Weights of a small GPT-style language model, trained from scratch on English Wikipedia.
Size: width 96, vocabulary 548.
Training: 208M tokens, 6991 steps.
Each number is 128 + 32 x the weight over its row's rms, rounded and kept within 0 to 255. Layers, rows and columns count from 0. The size above them is the row's rms in percent of the matrix's.

# layer 8 attention value, 192x96, rms 0.169, rows 36-72, columns 48-95
size [ 88  97  89  89  95  92  86  92 106 106  86  84 104 118  87  81  82  91  94  93  90  92 100  90  86  88 100 100 109  94  96  92  99  97  95  96 179]
[[135 124 141 110  95 128 141 140 108 168 138 123 108 200 117 123 179  97 143 174 108 199 157 126 182 141 176 101 175 139 150 160 182  89 140  93 109  99 182 103 116 116 130 144  92  89  78 148]
 [120 110 162 139 102 152 116 112  87 151  83 192 166 161  67 101 230 138 106  75 161 119 104  72  94 117 161 139 159 101 139 161 107 160 111 102 139  78 108 111 114 151  81  80 103 130 166 127]
 [ 73 160 119 136 129 152 148 125 192 137 126 126  98 120 134 159 178 124 143 155 151 139  70 104 147 146 102 119 146 144  91 117 112 156 120  74  78 161 112  94 123 126 129 139 131 213 110 112]
 [129  98 137 157  80 179  93 188  94 197 134 158  85 175  74  84 140 139 102  91 115 113 134 133 184  75 131 130 139 181 144 141 120 122 129 139  33 160  58  82 173 113 145 114 119 176 151 124]
 [ 74 155 136 129 125  94 154 133 117  87  28 111 161 137  99 123  93  93 141 117 136 105 147 176 127 149  75 117  84 185  93 127 122 124 146 168 166 149  74 144 138 184 154 139 153 124 136 140]
 [142 103 105 136  84 162 151 182 104 141 114 146 146 181  78  89 130 144 111 100 105  99 137  87 188 119 207 177 129  60 159 130  98 122 131 148 132 108 106 150 106 145  96  67 117 166 137 115]
 [ 73  88 186 167  96 119 156 154  72  47 108  86 207 158 122 130 114 145 128  71 163 143  72 142 114 148 135 121 118 149 112 128 125 134 127 141 187 120 155 126 107 131 157  96 104  83 173 105]
 [126 121 110 135  83 151 141 141 123 159 123  65 152 131 193 151 158 116 108 141 136 129  79 103 154 156 138 113 103 108 117 145 142 120 112 108  84 133 110  84 190  92  73 116  99  96 118 174]
 [165 142 158 132 118 135 127 118 127 136  92 102 102 111 151 124 102 201 131 114 112 130 179 110 150  96 237 148 140 145 150 138 143  74  87 145 137 129 138  79 153 134 105 186 138 182 144 154]
 [145 136 121 104 147 124 123  77 216 102 141 120 118  76 174 157 142 111 149 158 113  73 122 147 129 141  75 129 131 104  85 112 148 105  75 155 112 142 142 138 147 118 142 179 126 134 111 172]
 [185 119 126  82 128 210 140 137 138 168  68 186 132 150 125 138 100  98 127  58  83 125 214 117 125 123  98 133 158 163 156 137 119 138 113 151  97  91  86 134 158  86 156 104 104 102 134 133]
 [130 101 112 109 174 117 161 149 149 132 187  90 162  96 128 155  39 147  91 171 132 151 171 155 181 135 130 108  79 200 107 125 138 120 136 192 174 153 130 134 118 167  90 159 162 160 108  93]
 [179 188 159 114 127 189 148  79 134 126 120 128  79 121  96 107 123 127 156 154 154 114 143 135 107 145 111 125  64 101 179 104 116 199 120 146 186 127 134 165  89  84 130 139 102 146 154 137]
 [119 123 106 116 150 129  94 150 165 156 212 112 158 101 137 125 114 178 136  92 141 114  89 120 174 112  84 121 122 136 100 157 130 138 134 102 111 146 129 115 138 114 161  51 158 147 205  72]
 [132 124 112 112 138 151 137 128  95 154  97  94 122 136  84  92 110  96 134 137  99 108 119 136 104 177 137 125 139 128 183 124 103 132  72 192 146 106 123 100 167 126 128 121 115 114 189  98]
 [155 111 120 109 127  87 131  98 147  97 142  81  72 137 129 135  82 163  74  96 146  72 138 108 163 127 149  86 189 115 127 163  76 146 155 168 118 170 100 120 126 178 203 111 173 133 113  94]
 [116  98 113 166 146 137 150 163 134 144 158 152 215 160 152 153 185 150 135 137 139 122  86 106  88 112 133 172 175 107  96 119  97 147 155 124 123  94 111 154 113 129  88 133 108 138  83 124]
 [108 105 105 172  77 102 134 143  89 139  50 139 140 152  71 111 181 111  94 122 103 154  95 103  86 159 132 118 218 154 120 111 153 106 152 117 158  99 134 136  74 181  84 134 133 119 116  94]
 [ 84 103 148 196  75 111 110 140 108 143 143 175 132 169 109 137 142 133 112 112 137  93 177 144  91 110 128 108 128 165 110  95  72  89 122 147 124 173  56 104 160 129 178 161 119 155 152 101]
 [151 182 151 148 107 150  82 208 130 160 146 110 108 139 118  99 140 192 154 133 127 151 155  91 158 113 103 127  99  93 171 144 196  71 111 135 161 114 151 141 113  52 110 148 126 180 167 136]
 [166 146 146  91 123 107 106 114 132  68 129 120 219  72 152 158 154 112 139  98 179 133  93 147  98 104 123 164 174 129 142 170 108 149 127  46 103  85  63 135  68  93  94  85 136 121 146 121]
 [105  97 156 114 146 166 127 164 101 128 129  58 118 108 131 127 129  98 157 139 120 124 136 160 151  85 158 125 134 116 152 152  84 143 150  28 190 150 121  93 186 109 200 111 138 149 117 126]
 [108 118 152 122 191 132 138 124 196 130 148 119 183 101 182 149 129 145 141 163  76 146  93 111  92 159 129 130 152 139  26 104 129 159 166  94 112 139 115 209 104 139  69 166 163 136  93 135]
 [ 89 130 138 155 137 129 117 135 128  70  90  50 133 119 172 154 127  76 144 159 135  85  58 156 112 140 158 141 117 165  89 128  91 131  85 108 108 134 121 143 146 124 127  89 113 130 208 170]
 [101 138 148 193  75 112 170  93 131 126 129 104  65 138 121 129 140 117 201 135 130 146 131 124  99 155 106 133  92  85 133 122 144 111 164 146 205  56 142 105 115 123 191 174 136 140 154 126]
 [134 160 153 131 132 200 146  98 148 135  85 130 127  90  61 123 135 143 122 133 118 137 163  94 108 125 116 114 184 111 104 135  92 116 124 114 173 181  71 129 114 161 138 131 140 178 140 135]
 [147 159 106 123 127 106  95 115 131 100  81 130 100 128 138  60 198 145  76 128 109 108 143 123  88 142 134 107 165  57 134 111 123 109 139  89  98 105  99 165 132 125 106  85 187 153 144 164]
 [145 129 150 103  90 143 154  84 103 120 138 123 113  81 129 102 119 190  80  96 110 100  92 127 160 165 141 129 100 112 122 146 136 189 131 179 115 111 121 143 162 108  67  59 153 111 125 135]
 [154 108 141 150 160  64 106 103  96  49 149 159 141 155 168  67  97 208 145 108 106 128 116 135  97 139  82 113 112  85 132 129  83 119 171 111 148 124 152 156  80 185 151 133 121 197 135  52]
 [139 120 138 149 123  78 112 109 103 142 132 127  65 128 125 162 131 104 102 135 129 159 125 141 142  83 162 115  66  62 165 138 134 115 134 127 175 124 122 122 148  81 160  98 152 179 168  97]
 [150  89 164 168 137 135  92 124 160  92 173 134 138 121 157 125 117 136 165 104 125 145 119 146 145 119  79 160 196 109  74 160  94 146 186 126  49  74 152  91 140 136 118 123 135 149 139 118]
 [153 140 136 143  99  81 125  99 148 156 138 158 165 155 130 188 137 112 120 101 137  95 108 124 147 177  88 138  92 154 106 157  81 139 134  86 172 118 117 129  59 156 109 127 107  89 137  77]
 [ 88 118 138  79 105 138 120 149 119 140 204 124  92 117 122 111  87  84 115 161 120 102 124 157 135 110 196 133 152 144 154  99  82  76 142 163 104 152  72 141 133 193 168 121 114  96  82 101]
 [124 126  86 168 163 114 165 144 177 169 158 190  60 172 116  96 150 106 115 119 142 146 147 154 135 134 127 172 137 153 138 161 103 154 112 134  56 200 134 123 171 105 161 143 145 136 139  72]
 [122 162  99 142  41 124 115 157 136 136  86  72 104 155 124 109  80  77 110 126 121 127 130 132 105 158 172 127 124 158 182 102 106 132 110 172  99 137 130  83 128  65 124 176 115 134 175  80]
 [115 132 145 137  81 100 180  81 138 133  93 136 158 102 124 176 157 116 145 156 125 181 116 144  50 134 201 104 162 135 138  86 121 137 101 158 120 149 111 114 166 165 100 148 110  64 131 131]
 [ 95 149  63 187  64 153  75 144 136 103 154 114 131 164  66 142 141 159 112  86 157 144 116 117 166 150 109  88 125 109 124 159 138 127 209  70  91 158 101  78 118 120 131  83 158 143 180  77]]
# layer 8 attention output (transposed), 192x96, rms 0.161, rows 36-72, columns 48-95
size [ 97  95  96  84  99  81  88  92  81  88  87  94  74  70  91  84  82  86  91 100  99  97  82  95  92  94  95  97  97  89  95  94 100  89  97  97  73]
[[113 147 135 111  76  94 166  77 141 130 123  85  69 157 127 122 148 130 144 196 185 136 160  77  82 115 185 105 154 120  98  87  81 162 153 144  95 121 138 112 126 150 157 143  87 133  98 177]
 [134  78 164 136  95 124 129 119 142 102 123 143  78 103 192 118 159 141 112 142 120 131 162 170  91 119  73 172 109 132 143 166 102 101 159 152 116 168 115 135 156 117 134 118  93 141 144 255]
 [120 130  88 108 139 206 123 181 123 153 173  73 122  98  55 138 124 126 133  98 145 159 111 136 156 121 124 100 167 120  90  69  96 152 134 173  97 106 108  94 141  95 143 138 117 141  59  85]
 [137 108 107  94 115 148 141 119 141 139 143 152 141 129  74 133 157 142  66 123 135  70 150  76 191  50 112 178 150 143 143 118 120 162  82 135 123 191  55 106 168 141 161 181  81 143 113 109]
 [ 98 107 108  83 112 144 229 102 125 139 139 155 178 118 105  97  93 113 191 131 185  71  84 156  68 142 141  70 121 165 101 173 131 134  91 161 132  83 146 179 109  96 102 148 118 181 154 129]
 [127 142 136  75  90 151  83 126  91 122 167 134 142 111 179  79 149 122  50  89  54  89 161  84 138 109 128 129 109 147 180 167 131 151 168 138 127 137  83 126 156 188 139 143 125 112 101 137]
 [130  80 180 118 135 112 129  99 160 117  87 152 146 141 126 107 137 126 120  93  86 110 101 168 141 177 167  78  73 151 126 133 181  51  99 108  85  86 146 119 103  89  88  96 144 117 147 169]
 [ 71 123 133 134 126 180 130 135 145 126 120  57 118 104 124 156 167 132 178 156 181 181 192 119 159 137 117 106 127 106 161  60 126 151 119 149 132 113 156 112 186 141  29 125 116 162 122 216]
 [118 112 115 139 112 155 132 141 160  91 162 113 114 191  73 158 186 162  78 136 123 123 124 118 133 119 103 212 119 146 185 175 169  89 133 145 135 138 134 119 169 124 142 142 144 186 121 164]
 [122  99 114 145 150 131 163 162 124 163 118  58 130 124 126 222 118 101 164 153 201 193 124 150 148 161 119 104 198 128  91 111  92 153  95 119 146 109 169 134  86 135  78 140 152 138 185  78]
 [162 107  79 159 118 148 167 128 128 145 147 149 121 152 158 137 139 138  60 121 217  92 111  53  56 142 126 137 139 115 119 124 156 173 117 109 135 134  98 137 127 184 156 132 129 170 180 158]
 [120 131  71 113 107 118 118 119 133 132 140 180 207 147 126 119  88 101 188  90 122 125  57 101 179 157 178  80 131  88 132 136 137 112 117 104 158  91  92 138  81 153 116 135 172 123  67 114]
 [123 124  65 109 140 127  99 147  67 143 134  86 103 105 134 137 125 109 115 123 112 129 187 101 160 122 188  98  74 130 115 149 142 111 151 188 147 119 104 146 144 137 131 127 119 195 111 138]
 [163 128  85 124 163 126  85  92 149 194  99 141 172 102 147 142 121 109  81 102 132 111  77 132 222 180 118  77 205  85 102 148 153 138 115 108 156  72 129 177 141 132 140 111 158  89 172  99]
 [111 164   0 103 138 139 110 104 149  85 115 119 126 133 206 144  63 113  89 167  87 191 131 121 112 111 119  70 125 127 139 120 133 161 103  97 166 166 121 163  88 103  65 107 112 136 154 160]
 [141 161  73 134 123  57 123 138  88  46 101 158 203 141 115 122 129 163 141  79 128 167 113 109 188  88 130 130 101 129 115 143 151 183  90  87 142 135  90  76  81 138 105 127 152 136 109  41]
 [134  74 139 132 147 144  66 129 180  75 160 125 157  93 133 126 184 128 129  83 148 142 195 111 132 108  77 200 188 171 123 103 115 165 179 116 108 115 135  65 160 139  72 108 104 113 152 113]
 [142 123 110  78 101 112 181  88 143  58 121 169  98 137 145  73 139 148 146 105  94 138 159 166  43 155 117  57 204 201 114  87  91 100 145  82 105 115 160 157  86 115 133 111 113 121 127 139]
 [137 122 106 156 143 128 169 149 141 148 120 225 149 122  58 130 156 143 106  81 176 101  98 125 145 103  96 126 114 135 138 139 116 129 118 162  85 136 149  88 209  88 110 142 111 162 162  68]
 [143  98 117 125 130 116 143 169 137 139 172 131  78 135 104 111 130 105  48 150 129 106 144  93 138 149 129  98 170 128 111 136 154 119 159 191 142  94 165 155 185 114 171 145 176 163  99 118]
 [172 111 141 189 156 199 118 155 149 146  74 112 117 155 187 176 138  97 159  68 143 110 169 129 132 146  99 131 194  68 113 135 133 133 149 158 126  99 154 160 176 139 117  87 130 112 155 155]
 [102 152  74 156 101 152 100 118 106 137  73  76 133 132 116 117 106 126 146 170  91 111 128 136 125 124 123 140  89 131 150 160 157  96  96 158 148 114 119 105 181  63 167 166 115 139  63 144]
 [153 102 102  97 126 151  90 121 146 115  91 119 127 125 129 140 127 148 143  80 102 170  95 187 123 159  87 129 157 137 123 147 139 108 201 117 114 107 139 119  81 128 143 161 145 137  71 118]
 [ 73 105 158  99 144 146 173 130 155 159 119 134 100 129 115 165  75 130 126 153 166 161 116 176 120 119  55 130 135 106 160 116 104  65  84 140 117 124 150 155  59 161  40 113 120 131 172 161]
 [133  90 129 187 148  79 169 165 122  99 175  95 109  95 106 124 104 107 105 167 133 114 170 138 119 156 152 104 121 190 147 144 132 114 131 209 134  96 138 122 137  77 100 167 134 166  91 135]
 [153 101  26  92 116 103 114 118 110  92 119 130 161 137  98 117 112 153 140  47  94 146 127 118 129  66  98 102 117 140  98 169 132 172 115 131 159 137 103 140 146 132 165 161 107 145 103  81]
 [112 140 167 126 151 159 100 148  83 101 174 131 114 109 170  82 119 139 131 161 123 150 182 170 100 135  60 109 144 105 143 178  89 149 157 150 134 163 128  72  99 154 143 143 121 139  71 124]
 [124 139 117 122 147 151  74 121  87  82 125 115  98 134 140  95 158 124 139 125  85 170 148 118 190 178 112 137  93 131 172 152 127 142 130 137 106 192  83 158 182 155 174 106 118 158 135 204]
 [128 197 127 111 127 104  83 111 148  73  78 137 143 165 136  77 133 178 119 111 124 109 148 193 127 161 127 170  68 137 124 153 127 121 171 103 104 137 154  88  81 128 162 141 135 117 125  79]
 [ 89 113  98 128 156  75 144 132 125 152 136 118 104 116 106 161 159 160 110 128  60 126 133 124 110 122 136  68 122  86  84 117 124  92 116 114 135 135 115 141 163 102 144  87 197 131 127 141]
 [156  78 180 175 129 121 108 136 110 111 143 165 151  78 200 166 131 122 187  73 107 173 170 157 148 103 105  97 177 134 122 145 102 102 170 179 129 167 107  80 145 127 137 154 156 115 198 117]
 [149 124 126 128 130  97 111  89 166 150 138 190 140 110 135 189  81 133 102 128 139  55 135  93 157  92 132 118 116 151 140 147 117 106 130 127 120 115  94 179  53  97 119 105 173 150 194 129]
 [ 61 168 186 116 121 121 128 152  71 176 154 122 144 111 106 105  88  76 121 144 140  97  94  80  94  69 168 187 156 117 124 180  73 184 115 178 158 127  85 145  91 108 158 162 184  62 103  99]
 [119 116 133 188 172 142 159 107 168 131 148 132 105 103  97  98  87 106  62 112 117 163 130 127 116  80 130 177 133 111 150 134 110 169  98 133  48 135 152 143 129 125 188 147 100 163 112 137]
 [105 173 104 107 122 142 181 152 122 145  76  94  92 145 108 128 130  63 107 106 142  83 127 113 103  87 167  96 127 179 159 108 168 129 128 157 120  89 160 142 122 119 103 117 140 156 188 105]
 [132 143 126 138 150 173 209 147 162 145 112 123 166 116 143 156 171 137 194 155 155 153 131  98  64  83 174  95 138 121 153 114  94 117 130 127 109 164 124 106 129 138 122 127 126 127 148  78]
 [ 98 143  91 159 104 117  85 102 121 150 141 112 127 105  86  74 122 123  79 120  87  89 137 129 162  87  68 152 149 121 109 148 118 124 173  85 175 141 106  78 119 152 103  60 147 123 119 103]]
# layer 8 attention query, 192x96, rms 0.197, rows 64-95, columns 48-95
size [161 167 113 144 204 169  89  80  79  74 121 137  85 142  91  87  96 104  97  92  87  90  92  83  94 109  95  96  82  92 102  85]
[[140 133 170  92 124 145 151 129 126 108 177 173 150  95 169 171  88  96 145 175  84  92 122 125 111  75 127 187 109 168 156 117 124  93  99 172 164  72 146 179 103 109 106 166  83 136  93 149]
 [120 149 108 128 112 132  88 172  96 127  90 112 131 174  74 138 158 146  91  75 189 191 152 126 104 200 102  81 173 113 119 164 126 137 184 109  63 159 136  91 129 160 175 104 183 150 189  97]
 [172  96 168 117 153 108 174  65 145 138 165 129 116 104 167 118 106 142 172 152  88  67  90 179 131  92 162 156 124 145 121  90 147 103  96 131 139  77 122 156 115 150  96 194  76  77 146 148]
 [ 93 141  88 143  94 136  46 172 117 145  91 129 136 162 101 111 178 149  99  95 184 178 175 115 122 190 129  80 142 110 124 178 142 151 163 119  85 145 133  91 156 138 135  74 161 166 141  97]
 [ 77 168  85 158  70 138  91 171 101 150 106 123 157 145  93 130 151 147  81 115 158 181 178 117 123 161 105 100 136 124 132 160 138 147 145  93 103 173  99  77 176 123 127  65 146 154 148  88]
 [ 86 173  96 133  87 104 120 152 120 131 112 107 131 152 113 101 159 169 101  48 190 187 157  94  76 152 100  95 142  95 149 178 158 136 163  91 127 144 124  94 155 123 106  93 200 144 161  83]
 [159 154 148  91 165 129 141 101 154 145 161 187  95 103 133 180 151 115  94 142 101  99  91  94  96 130 121 106  91 218 113 140 208 146 166 155 128 115  90 178 110 129 157 119 126 108 123 103]
 [184 107  96 170 150 170  63 153 107 159 119 159  63 109  99 124  89 105 143 108  92 114 154 144 114 134 151 108 145 152 119 117 117  62 155 153 107 131  96 111 137 102 175 127 113 176 154 152]
 [106 129  95 149 104 139 158 155  93  92 149 126 152 155  85 136 114 103 155 132 173 137 111  94 121 125 101 127 115  89 145 146  99 189 133 155 188 145 150 158  86  94  89  90 102 124  90  84]
 [160  99 144 183 149 113 111 100 150 192 137 167  82 134 100  61 117 137 132 127 140  87  80 174 134  96 177 138 150 104 106 111 140  50 194  93  91 129 100  89 123 163 163 139 129 113 178 151]
 [147 116 180 115 156 109 174 101 138 135 150 136 111  97 175 165 105  98 178 156  62  42 112 167 146 105 110 168 133 170 154  76 115  90 116 148 169  86 128 164 114  84 147 166  74  84  99 156]
 [202 123 168 119 167 104 151  93 142 122 158 127 120 123 174 160 109 144 188 139  83  59  88 164 131 126 139 161 133 144 126  85 118  80 128 156 127  71 155 152  92 131 136 161  91 106 139 143]
 [132 106 111 116 153 158  61 170 148 130 165 146  70 123  95  78 137 117 120  93 129 179 102 125 133 156 125  89  85 136 143 144 107  90 185 153 114 134 146  78 104 113 136 104 147 106 136 143]
 [205 127 145 126 163 126 202  77 157  93 161 102 163 136 149 141  98 100 184 142 119  76 105 110 143  84 148 148 145 127 158  99 103 119  99 159 170 115 130 182  57 154 112 148 105 119 128 107]
 [ 92 160 107 156  97  98 127 124 110  97 110  94 202 125 151  99 144 135 173 165 172 199 124 135 124 126 141 121  99 118 113 158  77 195  69 121 164  94 191 196 119  98  96 141 125 146 121 110]
 [119 152 161 204  78 131 128 140 123 118  84 118 162 101 158 150 130  96 149  68 135 243 178 105 121 167 131  98 108 170 153  99  59  86  90 153 158 135 132 126 146  86 107 126 148  92 132 120]
 [151  97 142 121 114  81  83 163 137 160 221 137 125 194 111 183 149 141 104 124 116  93 140  56  86 126 166 137 124 141 140 175 115  85 171 117  12 135 137 145 128 137  98 126 124 136 122  50]
 [121  74  98 107 154 163 136 123 178 165 147 150 148 140  88 134 118 122 188 130 130 175 112 100 154  72 156 147 212  65 127 139 147  89 117 150 170 117 140 139  90 127 204  91 103 142 128 126]
 [159 162 142  87 178 153 134 101  83 139  90 146 106  75  92 122 163 130 124 126 140 112 101 173 198 190  48 112 177 183 145  94 143 107 165 122 164 128 121 106 127 152 127 125 135 128 157 151]
 [ 98 116 132 147 132 154 114 170  68  78  76 114 121 107  85  89 138  67 145 124 151 170 134 126 101 152 153 113  64 122 144  99  95 187 105 107 164 173 128 112 122 130  76 146 101 149 118 136]
 [130 130 102 160 107 121 114 122 164  86 147 155 132 113 128 141 173 151  79 154 117  72 157 137  97 104 200 165  72 109  99 118 123 201  81 123  91 127 132  82 133  98  76  99 103  81  68 173]
 [121 150 129 135 127 125 140 145 146 122 154 141 106 134 155 134 105 134  48 139 109 113 175  82 150  98 163 150  57 156 116 125 119 217  98 120 138 146  68  35 123 149  77 127 110 113  96 160]
 [116 136 155 100 127  85 129  86 149  88 112 121 151 104 130 128 128 139 127 187 158 117 118 147 112  83 169 147  91  85 138 126 142 246 119 111 109 150  84 141 105 134  77  66 120  94 107 118]
 [122 117 112 131 147  40 143  85  94 161 196 151 102 174 163 128  96 122 132  82 112  74 147 150 169 128 113 135 135  61 132 142 161 105 156 125  56 120 148 179  44 166 157 115 155 113 148 105]
 [113 152 142 128 169 105  92 146 100 131  90  92 146 101  84 165 126 122 162 122 143 188  96 121  84 147 106 103 119  96 139 127 109  98 157 180 106 103 203 182 207 144 184 162 153 156 127 108]
 [127 128 136 170 114  95 179 137 174 109 191 116 116 152 118 124 104 122 101  79 123 107 189  90 122  96 195 173 109  74 129 144 160 108  71 172 173 153 111 113  46 125  48  98 126  96 129 112]
 [178 180 120 123 141 126 149  93 101 157 139  89 111 126 134  97 132 109 155  96 132 123  76 166  96 104 122 118 119 106 172 110 149  75 117  75 164 101 143 119 129 255 121 127 138 129 138 142]
 [200  95 119 121 110 200 148 109 133 103 106 117 165 166 138 175 205  85 136 187  88  65  86 133 142 132  83 116 104 181 163 146 141 160 144 126 129 159  90 146 158 114 123  95 117 144 119 127]
 [160 116 131 140  93 153 164 132 122 154 128 138  90 173 101 192 123 106 169 123 102 132 150 163 160 123  78 133 186 180 143 145 144  40 156 156 114 119 122 109 155  95 197 180 101 141 184 154]
 [145 124 143  98 126 116 122 124 169 124 180 200  96 155 146 130  79 163 128 114 136  84 180 158 147 136 131 148 122 121  81 145 196 168  94 122  95 149  99 170  94 112 133 153 101  72 128  82]
 [152 128 113 158 136 117 111 115  86 113  69 141 121  70 111  59 134 117 114  92 152 105 159 152 145 152 102 124 166  93 166 125 114 131 125  84 178 102 138 124  65 124 120  96 113 155 162 161]
 [140 128 177 121 127 152 174  78  69  46 105 135 110 179 117 115 171  85 175 154 145  62 138 131 121 132 126 125 185 127 220 152 117 109 169 118 100 137  97 170 117 158 148 145 159 116 141 150]]
# layer 8 attention key, 192x96, rms 0.191, rows 64-95, columns 48-95
size [120 144 120  92 179  88  92  94 118  85 118 181  68 179  98  84  84  99 101  96  86  85  90  76  87  96  87  97  91  90  89  84]
[[162 147 165  98 139 110 147  76 141  68 115  85 121 123 157 178 111  72 153 147 110 104 150 132 144 133 174 173 140 161 144  98 130 160  83 155 137 120 140 148 124  80  52 166 107  68  89 144]
 [102 156  83 136 122 140  87 168  88 154 105 102 112 139  89  88 139 175  77 104 171 183 144 137 118 150  98  76 110 112 115 164 131 147 180 121 108 151 129  90 169 172 186  72 164 164 184 102]
 [150  80 152 105 145  95 134 107 160 105 165 123 131 150 153 143 103  75 188 185 105  86 114 140 125 129 159 177 144 158 115  93 123 121  97 108 170  99 153 154  95  69 136 172  75 113  68 182]
 [118 112 131 124 157 132  95 111 133 135  95 140 109 144  83 117 166 165 149 110 182 173 106 128  99 138  91  74 190 138  44 148 120 106 160 108 104 140  99 109 167 168 163 142 182 161 156 132]
 [100 136  84 140 101 143  87 151 127 146 127 147 123 165  76 123 156 174  86  95 184 163 108 116 148 162 106  76 109 125 115 191 131 120 173  92  91 161 110  80 144 137 119 107 174 143 172 101]
 [126 132 137 127 153 156 132 151  78 184 167 118 170 100  99 105 131 191 134 103 155 140 153 102 111 162  53  86 172  47 150 175 128 101 142 132 156 147 116 127 122 136 140 132 179 139 118  65]
 [138 103 190 128 177 132  63  64 134 146 135 103  59 122 156 144 104 163 128 138  95 101 148 151 123 149 173 152 167 165 148 109 161 129  97 158 182 131  87 115 147 107 142  95  99  82 122 107]
 [109 149 131 131  78 130 148 121 132  57  90 109 103 130 197 210 148  70  64 152 132 118 146 124  99 126 191 113  96 221 174 127 138 197 128 121  90 136 168 133 156 102  92 125 112 117 129 170]
 [131 145 158 153 116 118 136 133 156 115 144 177 156 123 131 141 126  93 128 146  65  58 101 106 102  87 137 157 109 163 188  94  88 107  84 143 158  76  93 181 106  80 108 157  70  89  81 138]
 [105 139  79 122 117 133 108 149  95 123 136 110 117 157  64 142 164 162  89  84 192 147 187 121 125 185 114 104 175 138  83 175 122 125 153 119  73 202 111  76 153 155 126  82 154 188 130 100]
 [152  99 160 135 137 106 168  86 138  98 144 118 105 106 160 119 104  87 124 142  56 102 134 137 147  86 157 170 103 177 195  93 126 128 101 128 159  99 163 170 132  98 115 137  73  83  68 156]
 [169  87 171 108 155 117 179  77 142 113 116 113 101 102 171 131  90 104 143 186  70 106 111 135 133  94 116 172 153 172 110  85 114 127  90 132 171  90 164 158 132 103 154 160  79 105  90 191]
 [139 117 119 164  72 138  93 186  93 179 124 119 162 166 128 108 147 179 105  74 165 136 155 111  92 141  88 138 206 121  81 127 151 162 105  70 125 144 124 141 140 134 181 120 125 155 126 129]
 [195 100 195 107 141 131 162  86 145 112 167 131 103  99 172 146  88 112 135 144 102  86  89 124 166 116 162 197  98 140 151  91 143 157  91 156 168  93 143 172  98 133 138 158  71  96 110 201]
 [124 160  95 107 148 114 160 125 122 120 135 122  99 110 102 103 116  74 167  86 148 185  55 125 143 135  21 119 107  44  83 112 125 176 115 154 163 102 128 131 100 157 156 139 156 119 111 130]
 [ 97 191  96  92 121 154 168 197  97 138 164 113  86 168 133  96 177  72 123 160 126 165 135  99 155 137 140 119 121  90 130 158 121 140 149 114 173  71 130 123 127 136 111 116 146 158  80 121]
 [186  81 152 165 132  90 115  73 122 140 142 132  97 114 103 151  72 102 174 160 114 138 109  95 138  97  92 193 164 126  81 114 182  86 105 152  56 152 165 100 156 148 149 142 104  91 137 150]
 [129 151 160  87 107 101 163 129  76 111 138 168 141 124 115 136 156 176 114 145 155 120 177 112  80 143 151 124 105 111 148 173  76 144 102 179 112 149  69 155 161 169 100 162  90 213 132 166]
 [117 120 142 187 119 130 122 108 157  79  70  96 145 143 162 143 140  96  78  68  92  80 202 163 143 155 162 121  99 146 162 132 153 149 174  85 193 118 159 165 115 148  73 111 165 129  96 178]
 [ 68 177 111  96 134 138 171 143 156 108 126 155 144 107 120 103 135  48 133  77 104 160  33 133 105 122 128  94 118  85 108  95 139 181 134 133 149  65 164 108 100 112  83 118 111 111  94 112]
 [ 92 121 103 101 132 112 125 138 144  87 121 152 153 122 138 191 147 123 159 211 131 134 106 144 144 119  77 121 126 112 137 132 131  69 176 152 103 169 129 116 165  78  78 165 151 114 172 103]
 [133 153 138 140 144 156  78 178 140 103 111 157 162 133 141 158  93 156 157  90 105 108 152 111 169 154 109 122  83 149 153 173 157  83 151 159 127 177 134  78  84  83  62 145 121 105 133 133]
 [148 108 128  93 107 116 116  93 184 183  56 190 119  81 128 175 105 141 152 165 135 108  81 149 140 119 103 138 143  75  92 169 188  99 130 159 151 138 140 138  79 101 118 171 131 160 195  98]
 [177 173 171 163 148 107  94 110  72 162 164  61 123 126 135 122  95 164 189 149 125  81 148 187 153 151 130 149 156 145 127 120 125 145 140 140 106 155  74 174 136 135 163  52 109  94 189 118]
 [ 70 120 113 118 182 151  89 118 146 151 135 107  54 107 133  79 135  91  69 122 139 126 113 104  96  78 150 112 114 149 111  90 172 175 119 133 112 103 166 171 141 135 155  60 123 115  92 114]
 [150 151 192  85  83 109 131 140  99 154 138 203 167 159 110 131 137 111 112 157 162 114 137  88 176 157  78 163 122  78 138 187 158 156 146 199 114 154  99 100 120 151  34 137 149  90 110  85]
 [122 115 188 129 122 120 108 125 136 204 132  83 125 118 143  91 121 116  97 124 136  80 132 101  99  83 115 124 147 120  93  96 108 172 124 159 105 144  57 145  92  52 176 125 143 161 170 128]
 [155 112 131 172  76 133 193  92 160  99 192 132  50 172 163 162 186 159 169 128 128 181  95 133 138  97 167 118 153 118 139  90 101  77 144  74 130  89 112 121 177 143 149 140  99 153 186 150]
 [142 124 126 117 155 165 180 160  99  94 194 112 159 172 123 105 162 125  93  80 147 110 188 113 121 129 189 131  72 203 180 140  43 112 110  61  97 133 124  91 191 145 132  70 104 159  79 174]
 [184  90 160 133 149 104 146  88 119 151  56 166 167 144 131 147  94 196 223 145 115 104 152 158 166 165 131 158 142 161 137 159 113  99 124 169 127 150 114 133 127 148 196 136 148  95 132  93]
 [109 185 110 178 101  92 196 127 151  53 121 122  99 117 122 170 141  48 123 112 106 127  81 122  79 140  82 112 135  80 174 124 100 149 191 162 144 120  93 150 113 158 112 119 177  83  94 152]
 [174 153 101 205 146 120 171  48 130 145 127 149 122 166  92 109 147 131 153  94 120 127  70 127 132  85 118 119 157 132 141 110  90  54 153 120 126  69 101 117 127 195 138  96 105 116 134 164]]